Part of a small language model's weights: 8423 steps.
Each number is 128 + 32 x the weight over its row's rms, rounded and kept within 0 to 255. Layers, rows and columns count from 0. Numbers have three digits each. The size before them is the row's rms in percent of the matrix's.

# down: layer 5 MLP down (transposed), 1216x448, rms 0.044, rows 1001-1010, columns 0-223
# gate: layer 5 MLP gate, 1216x448, rms 0.126, rows 1002-1011, columns 0-223
# up: layer 5 MLP up, 1216x448, rms 0.128, rows 1002-1010, columns 0-223
down1001 099:093086126156088132113139127105076147126156083132096093114156149150087105160123116133154129147108168078145085156104134136120135095138108088143090121131098130133122111163164206078127136153182063165176077104156174134144135127165181118102124158152173152192176157100140137147124122059077205146141139150181107136074165092146133111145166130132136160091138141151161057110057088140135116121118133114076137113061138104164050103144176098148170078082130104108106140105091145115166134129163141118177119081141160153120112139103144083147123142160072107131157168201115206075137156090134110214139079155120191079148140184134064147110098123108128087143186124145110111136193073123156093051086
gate1002 102:134141115130110090120193096111151106173164076122143108007172098157082150172090083135164144079142091114047175108139126115125109105154084141154079101144124167118177119174142146129131143115066143149148147117151156114145139104157141158146060171039138087117094138075170137144146064175153124157109155120137103131099120128096138134088079097105096152148142171124100129127083129145102119213174140195093139139122117206101117087085146132090146137090165187142065161229139134148137155121111140155111102141135111132163116136116119112112127129132132185131046107141145094155162095164141127141110158121183170175134085194094164167115090120133087164130125113082167111186072157131094104166147
up1002 101:172076188167099109131108157137139115086129077129158075131119127101098150163121155125139108137136102146136120154125157065131196141161197125129155052113106100113098130166149119160169109061164162104124080198107109148114111056109119142122093091162158138080132101148085124116131134101138141072130146103118102060145100090159134091110105128180178146114138132096092158088155142125154114107136123178165179118174099086122137110160127202159096134123180087122185090095165155147090155101128137129136151138150139104106148153129158169141086080140148103091166131135114100159162115117141142149151170154071144154139155092145077140103116110084134114133150197098120115112145144184155156114186
down1002 099:186109079098125160090173123162159104143182157112115179156149084130164123161099143097160119113108086099109136118135147106129089097117174110105169188079184128148134073116132050086143079141115125172117170110110091166123159114144116132114078131122115117098071165149155099030150173131119097172128129148170133100094181204130164141129091188135180150125106198058101141127116131123160168155157183137142149129104082168130178134151144130138119142136127158179118144133146127143181186153081115089148122140134089152150104093171107155076130120085205148154099115152068170129157093139159181152132148166136166104123132134143062083133072152138160129135135090149156113101124104090141191146061
gate1003 096:127101149078119150122064131087186102110079171176140100147082118131122123086040099147076158155114117122132145174128131169162052111182160094117176103112095099106090114066120154195130066100144127102130188122126160147157168150098108056147145164135140224139147072102136098165159099099072108167137101100159117104119131165132079113110106144181068145116112152156149114157119065170140172117079110154136100133102141103065065128094155161126154177137085103135154138100080139137099168140165158064140118113088086078167166130175093136142139115106137150122131109140148135170116153162083098144168149153153105111147139063121116132128113095138084139119162112142180137116130121070155114127089
up1003 094:103138175118088167088167129186106147124218065155163137102079090138089172066139108182148158096162047200119191169167161134139146116110061117131157139086133131104089155120129101140126185093160199112073156089161115135118088094108066100111147128090105087147120139167142112148097108117127112143128126100137150055145174178120079162103145117087133097112132151076075096113122175107136140080128078160105144148139166159130132108048070180122131157082121164121068131123070133072118109103044069100158176174081144129079135089097155163072139169150169184126117168120149152135126096154128161126078158120058130175108102131090079101090110122075071116088135136090106160130159117072108113186111
down1003 096:178099131125148190097122091117140145099188111176124182097151096141118215143181170118135097165128169102115114175076098060124182163098126120141087145157149129105133129158111134087120090145157152163158115193162098154126116105147138126084098140140154073124063078152130145131117200101111146114120148082097115070118157135130167115113132082122076105094120151133129117166138122123206141158151100112136122114093097089145114091169143131136072084122138114145169104093126099056084140099137131111138141080180085128170141140119155115110165105150109111167180207142158104139110095120113194150178151119111165146176183074121151101167100076123111160148120080117110153106119105138088089090129
gate1004 100:087110142119158122170169148134166147156111090089105131120186088064128120154155124131148126108108169124126133061140184127118150136110071030125125124104158160127181096082127184162153136172152121096143140112099099131127128159114222113105202106124147158119207135100093087177102158140122088157137133176140123187148123117121091128139144089137128145173186127205072105120147125094111175093235093154093142163127098141116180117120152109137141162087128110173130148106189124162154083140112155113106121083119049089121091102071123163139132147072123105161117143117158121136118036142132127122123134160140163138128104104156151102147182114116075122085192146090113172127140155048173146129099
up1004 097:104159098140081150105164145089144153174146072157088119119083111204154168131121121072132109107127147096133129070146139116136099100089097174097168163143078126111157132104124103078103115157099164127073131138117077186166083078075097178143105124166141193138130195103089077101100111178147163166179141116127128159125094132123148133153115124133146190089149097110103128143096158082120095193185086140113143091172133115118116186099113131169140142132133069210135077163074136109138135202145190100153098144157164119051186133144142125124149130109125113115141085137115102124087109097105115183077145134152124118166154101059179121147121147106096112089130118153127142187146089103108131115167
down1004 101:121149029191105183149128139101138170186133104106123126087097129183128127134143130159164128080182161157094126121137090110179113097114085141112132156157105136141152146155145082076141133186121184184101134159129077140100105097144117177135117139203153179097115087103136155136136125107132137116072114071139148152132112173069185082169094144114097163107104067126103178217052114106123080203127157166148162101140147113095109128120164173086149092150099099125142116103090125125083187130160169100132109196121120113083102143104109086116116171149132113161102191093125089071124138082151144085117142118154136099161127139135117094116163113179164167150130135075140158095140083142119134155111
gate1005 096:131124171150127184152137150193140154098072136087084145131129091125126147172101136118071093105101069171091105125147162168152155158132107173182132115141117094186171118144078105140110166166115118096145063120124148062234080165067113156117143162153102145131142109125059139136101155143183092095166109068112133183060123132169152105148159131089126111112189117111152116176111093129116179145120040101105133143184136113130137094149113182127079115126169120150130124132119127132100109126141126122124094131106091076153105154125086119166181168112156099175095146139139157183137057152127130145095143132088078127143128129098151106099149124131152066177139125162127152152223180106143147114154
up1005 097:132102162089140145164165138146091143155136141172142151090146138117135113052169092077151090158137174096126122156148100099147116150120130138147121146168128141112108168176068117139109177156107165184107172150166075110124116105116122119073072151108128147108096110152120121118146107093206144094137117149089161182108150137222121114119145093125161094142139097161159161138139081141124088130083065122085091151152098114114167107091082125127164104158167138135123129103097134103156145117104145131173176144099122141083132097091162134120106148116098166096138170128113089162090080191110185135102229166155145154092152107179142151080117113142092099175172179107119139157056096126200130117123
down1005 102:031109164146137101105135141116092119158182107112140197115091144129109120171119105094152144152156161124120151097121120119154109114155156178107144081185169175164127111164171119057148100144115183155121116107137162119126144158155130116060084146109169074139183161139098156111128191164122107134192173113129123098088136153127168145097169125077103117176120126149146143137096155124143113122088151135116068122117099097144121066093172115113072139174155108121065105125099130137142185166119196161126182176116179122153154094100108049129117182120094143088100134150169090073096100166152115155105135161116140125094068120171108178100105087134209175141104166174096158130113064084155142125096
gate1006 101:130134117149191154105153148182173150079136079128082132151133171100157188085178136145142107136121143085109088143145194100155114066182124127100163156114120110131135239170100130065111163157119148129077109059123114134160066102066090149127094155100066128135087093135084113117143068143108105111087056135105197113112129122150120180144145119128136137137155136095110093169065175094105075155170134137097108129149112160114136114145135107161173140155101105125116176178173162140159094089128063098108073100114161138144140118116063112120141137116065139204130168175138113122127181145128134115091143108142124128026160147115132093120129180112150143105086147043143237132177174099176158148100
up1006 101:135113118123098097160110162087105093212162163135133184131145115115099084127108115125214142103116174153106177108091129176145092110068172177157134131121180106173162155094147087148145092117110107130114114138149118143071161136107094092082127156130089132115064149172170137117159149195108141197105122119122110083116124184097135129140127109155141059105066137142083100079072113095098142154131128160115139093166127168160106137126072116112024114112197058140133099127162114114135144108105097100026153097105097099145126084104119171119115137105132168110117155134142109156197088051187130128105161084158091073181116192181125184153163173110085146137120127141153087124117115133132114171148
down1006 102:127138140135155124162119115156109106059156146162130131163149119162062136130116033150172089106166130081086178098159149156080152074088115151166184143161068139140139118139149182115150167153120153111121190088090137136120145110105109117052145135117157122180143100107068128109090095129096089186144141094178072113156102173162122105076146100166225129111110146173112167110099121131134104117172100106102126133089080113092110101126039094087111128127116123116133117127123099143121139116111097139194083098114098114119118175142159170179124161110144137100100157140080110090149141079169106146116123100178053106125095160142052138112138160102161090136083140127186115118145176106105153181089
gate1007 100:110093171080109132083118121168134121166152107149139094156128135179045149138184176165109136093051119132174126170110146111131087129191172149123108143138165161114154137162206211134124165118097153123073107177144085154201165110127131120158176104055156136095131128155105119141083067101133166070113104156152115116177174119166092112151146148112105081114140128035087117135129079123142184124041125093074068106107108112158131184102174197167152110157129123084140147120124100086110134097152143118108137167108115100097168170144056153096196131108133161123176175132124161124087117118073128177186105146140121102081159147093077141163091135120119134173158162160155139107130124071123133056121
up1007 097:127200088168138147133156040143153182123137119063141065171119146093127052123106074140140143149148057063110102108130121155154144108127052127137020090134138119101126119128147141110152139109046163209122167133203128137149114113100149084151127131134114133075098114206057084137108173132206116097101068099146102100116140118151129125166087158109155139119088121075152122106117138121161131116106143169153065121112113123146118081120078208142089136086110126099128102100182118148094126128126164135129143183116144110120131110145121093107077181141148165136132054182117127106158102198114182093157107100098096067170143069137160101197103113129154106201118149100140072088100095114135093100180
down1007 096:120157148118098122057090141156199157085152174125147133154160104164117138156139094134149037165125139126152177155123149097136174130127149081116094119094164105064155168147159133159102080169118120153159160160113118118153126160137165106098134047119136194112094146141096120188149139137134148120120139075150099126138121070091085101095166116080100136093165114139081168142130115092142067094121089209150159128085175120172098097189154100133106188117096079101098117175134158190126105142079086177134088174128111047146121098104073109156129119105127125127150154184144152119137174144125102099102140139117116143182111097193160112124139097078196134106085073049138139122146107142115092150133
gate1008 105:149112117151117144137095134166088107106208160176074134104100087171067138100151058133094161100170095173172121143152131073110142126144123175175126108118131182089151128124169176136081074145107134109174147190137163141156130139106096168112095153132180139119165161102175095166138110115058108118147162085129145121097073171082133131110092155164168165150104208132196145152108092155092173101111119116072169082155141125192090077126080122138155078071137153183170120126085080167165137115147092102099184116147128115089122119118205132113139152103151098116124128094198175118124122118097100124168071153073132096107157130155208154145121129119147104120126088122147104133142104090193163142104
up1008 102:160113110067092142073054137191092175129172178118094175118069144150158115073138188109089086146197115088135152156045096095126100109146083099129099179160138189129054058134160072141193108126148081158134185127119141122125176143147127096118137135174101195145200146097137220082178082124091053179061089102159170104132118128081121173093073202165156109103144180087120108116125150154114174161139089083161106143159062142143094122148099177107138098105171161153108143121115114133117139133114139099069119144150113231111114132148117152099148121152094140130161168158126123141160142101128122124145180103106064147118117191138149154152144133118149194084156185102083106093130118128118182144147
down1008 104:114093177136173150085091172169179120215160150172159171080187122155119157103175124131140079159120152113116114158103145112167105117135091154103138119112148159130101034088145132089146135117155115189130191176072116102112185119151092074139090088112120111098092135132061157082154124103146066116098108073067080111129145141143100159119188176132071123101131165148117180128117139096151147143166135159142130081180201129136162157134173141112064113150197153188063119097129136070099023102137149173192159171110163127123114152087100121100128133080118141120183129139206104130163167142149149101158186093096119136158131147075128139080135159127178118095157216089174129100104108083077146078157
gate1009 100:167113112108158103122083092103070124090124136096132118113139127117132143168110136062142127143145102072112065089073106129127186164142137100132135107189156143114143112165076136111106137086104077111139092128159098079186128103110148150159157099173153134111122132140107149123130114125133176147162151083129141156086143140098147147161110151122133132109177175137074134091135133126121138122191052148152109077130099140121149126182117103175046163168133127129172094076113088154093119107159184174165147095020104106177044079131085182092122115099172172127100120104134134157125109147167118170108097154076084125131163143138128130111155156133165102136103143132082088184185036074185111141159
up1009 097:091131133078149127078173118120113134066109092129105093144084105127123139109150051101129157119041160125068119132105177124188104105164119109139114118150125145123131078227114104163071123073162168155041136114178175087146099097122185124167118157110098167147161139126144094158117115138139106169060129179135142077078121163163073188075111092103156104154067152136148158119138158121079131087088135101132095055145141172144054098099103130145170134124179125142137133157148143170092157129152180131114159130067150134056103121108132092116124144126072080137098158139167114121146117142145142180137143174144164126107136076132141153108127103139152100122158176151142141042101099163076158157101
down1009 097:138176141117168138059142157138103169112113135071108169055132086111174201136124069126100088059161124161163134159136117089074101085107145121096182202093163113141143130123117135096110061109118174137134134163172141155090102091113087092144088136132158134176118081125125062126135151106130110162094137139169068118110159168093127131133171132143193149134110116132097128166184170096166107110101140072055091128163091178149158111073114122115162096159129148088143169161111142090107124134095111101149116130160153136090126123085152161106159136138139150119136192124115124141113158185197110151160163093106088067135128156121153142174100089134240134091144110155132149214111100147136056128092
gate1010 104:119123103104122116154108115117093120146144129111128128119139147103160101089067106070117145126096089109214088155220103090131124148117098077102107130111134197105108090163120150165115110167084100160140163069136117095098173147147156123160127080176175124147115128162094117171145132138142150189077126133162084171126110147137079086105128095190109121129105198190178091144129099132111085098069161181140109159144164125120074164137102080114185130221108163154215128179095125125131120115161169131114073125088113167073056117120161077158059129080103113151097127162101172119110078125170138090096147129119099102166156126125115104051112130177091127123123165107175145137050166123128146088138
up1010 103:113061094173148130142137155143182169166123105142054120137077105131139183146139140141182115137126177116138137163167162093096140175120146103085140193176068119151090186175167120128141167123140108086116142176178102117115126139117128138104129142153057152161089074125133135110096138141170078081155156156084069165108136176143089129147151139128102126122123133147089112089145165120131162140090194169117053133128162167116140094141118157133114146129116142064090154131154187126106109146133120147126096139115143115108128161108087141135120149155152116160119151087096101105105141138165133156164124105089097161127132168139115043144152152128164114084166065138050109117166127073148134182145
down1010 102:158110137135105077113121096117141112113081079096100164125116087106172185076147175118104119153100202191079091114089094090128077161121114131105099151157166147094168131166112123090136130126107108105129086137189091124164164085145133169118146174187131110148138133145163137104082063143077175135111163146120183110131144150142155107152085123112136156098202100146072098103125134096145092093154177068078157091181136149074162134169084141145134110063112101152114132078196150108131115133116206148189080154160152176104115135179141095190199132116074138180100113155127110149164116140119107096150150124148107136139150094101166130072178148136158079165147149161079124141137142120145126083130
gate1011 091:089172063160080071080122183074103097139161128119140111131112149135131141077101144069168150150125127118175095116176045105070102129126093134133176092176122183095170160128126152077128144139126156075146149095194153115087179089122015138151115123117147126156175083195159215091149081147146116134124093107089176135111084143173099109133145145099110164153105118166111120198139105133080154130097196122131099179149140091146155157107085164157109193093139125141104136096143173179135141121111116165121116112142109156120096155137095140146074108144109080083134035143163153128078170114124125131175193133131168166153146124090077108072168107158128116137134115169137098150168091093116108130072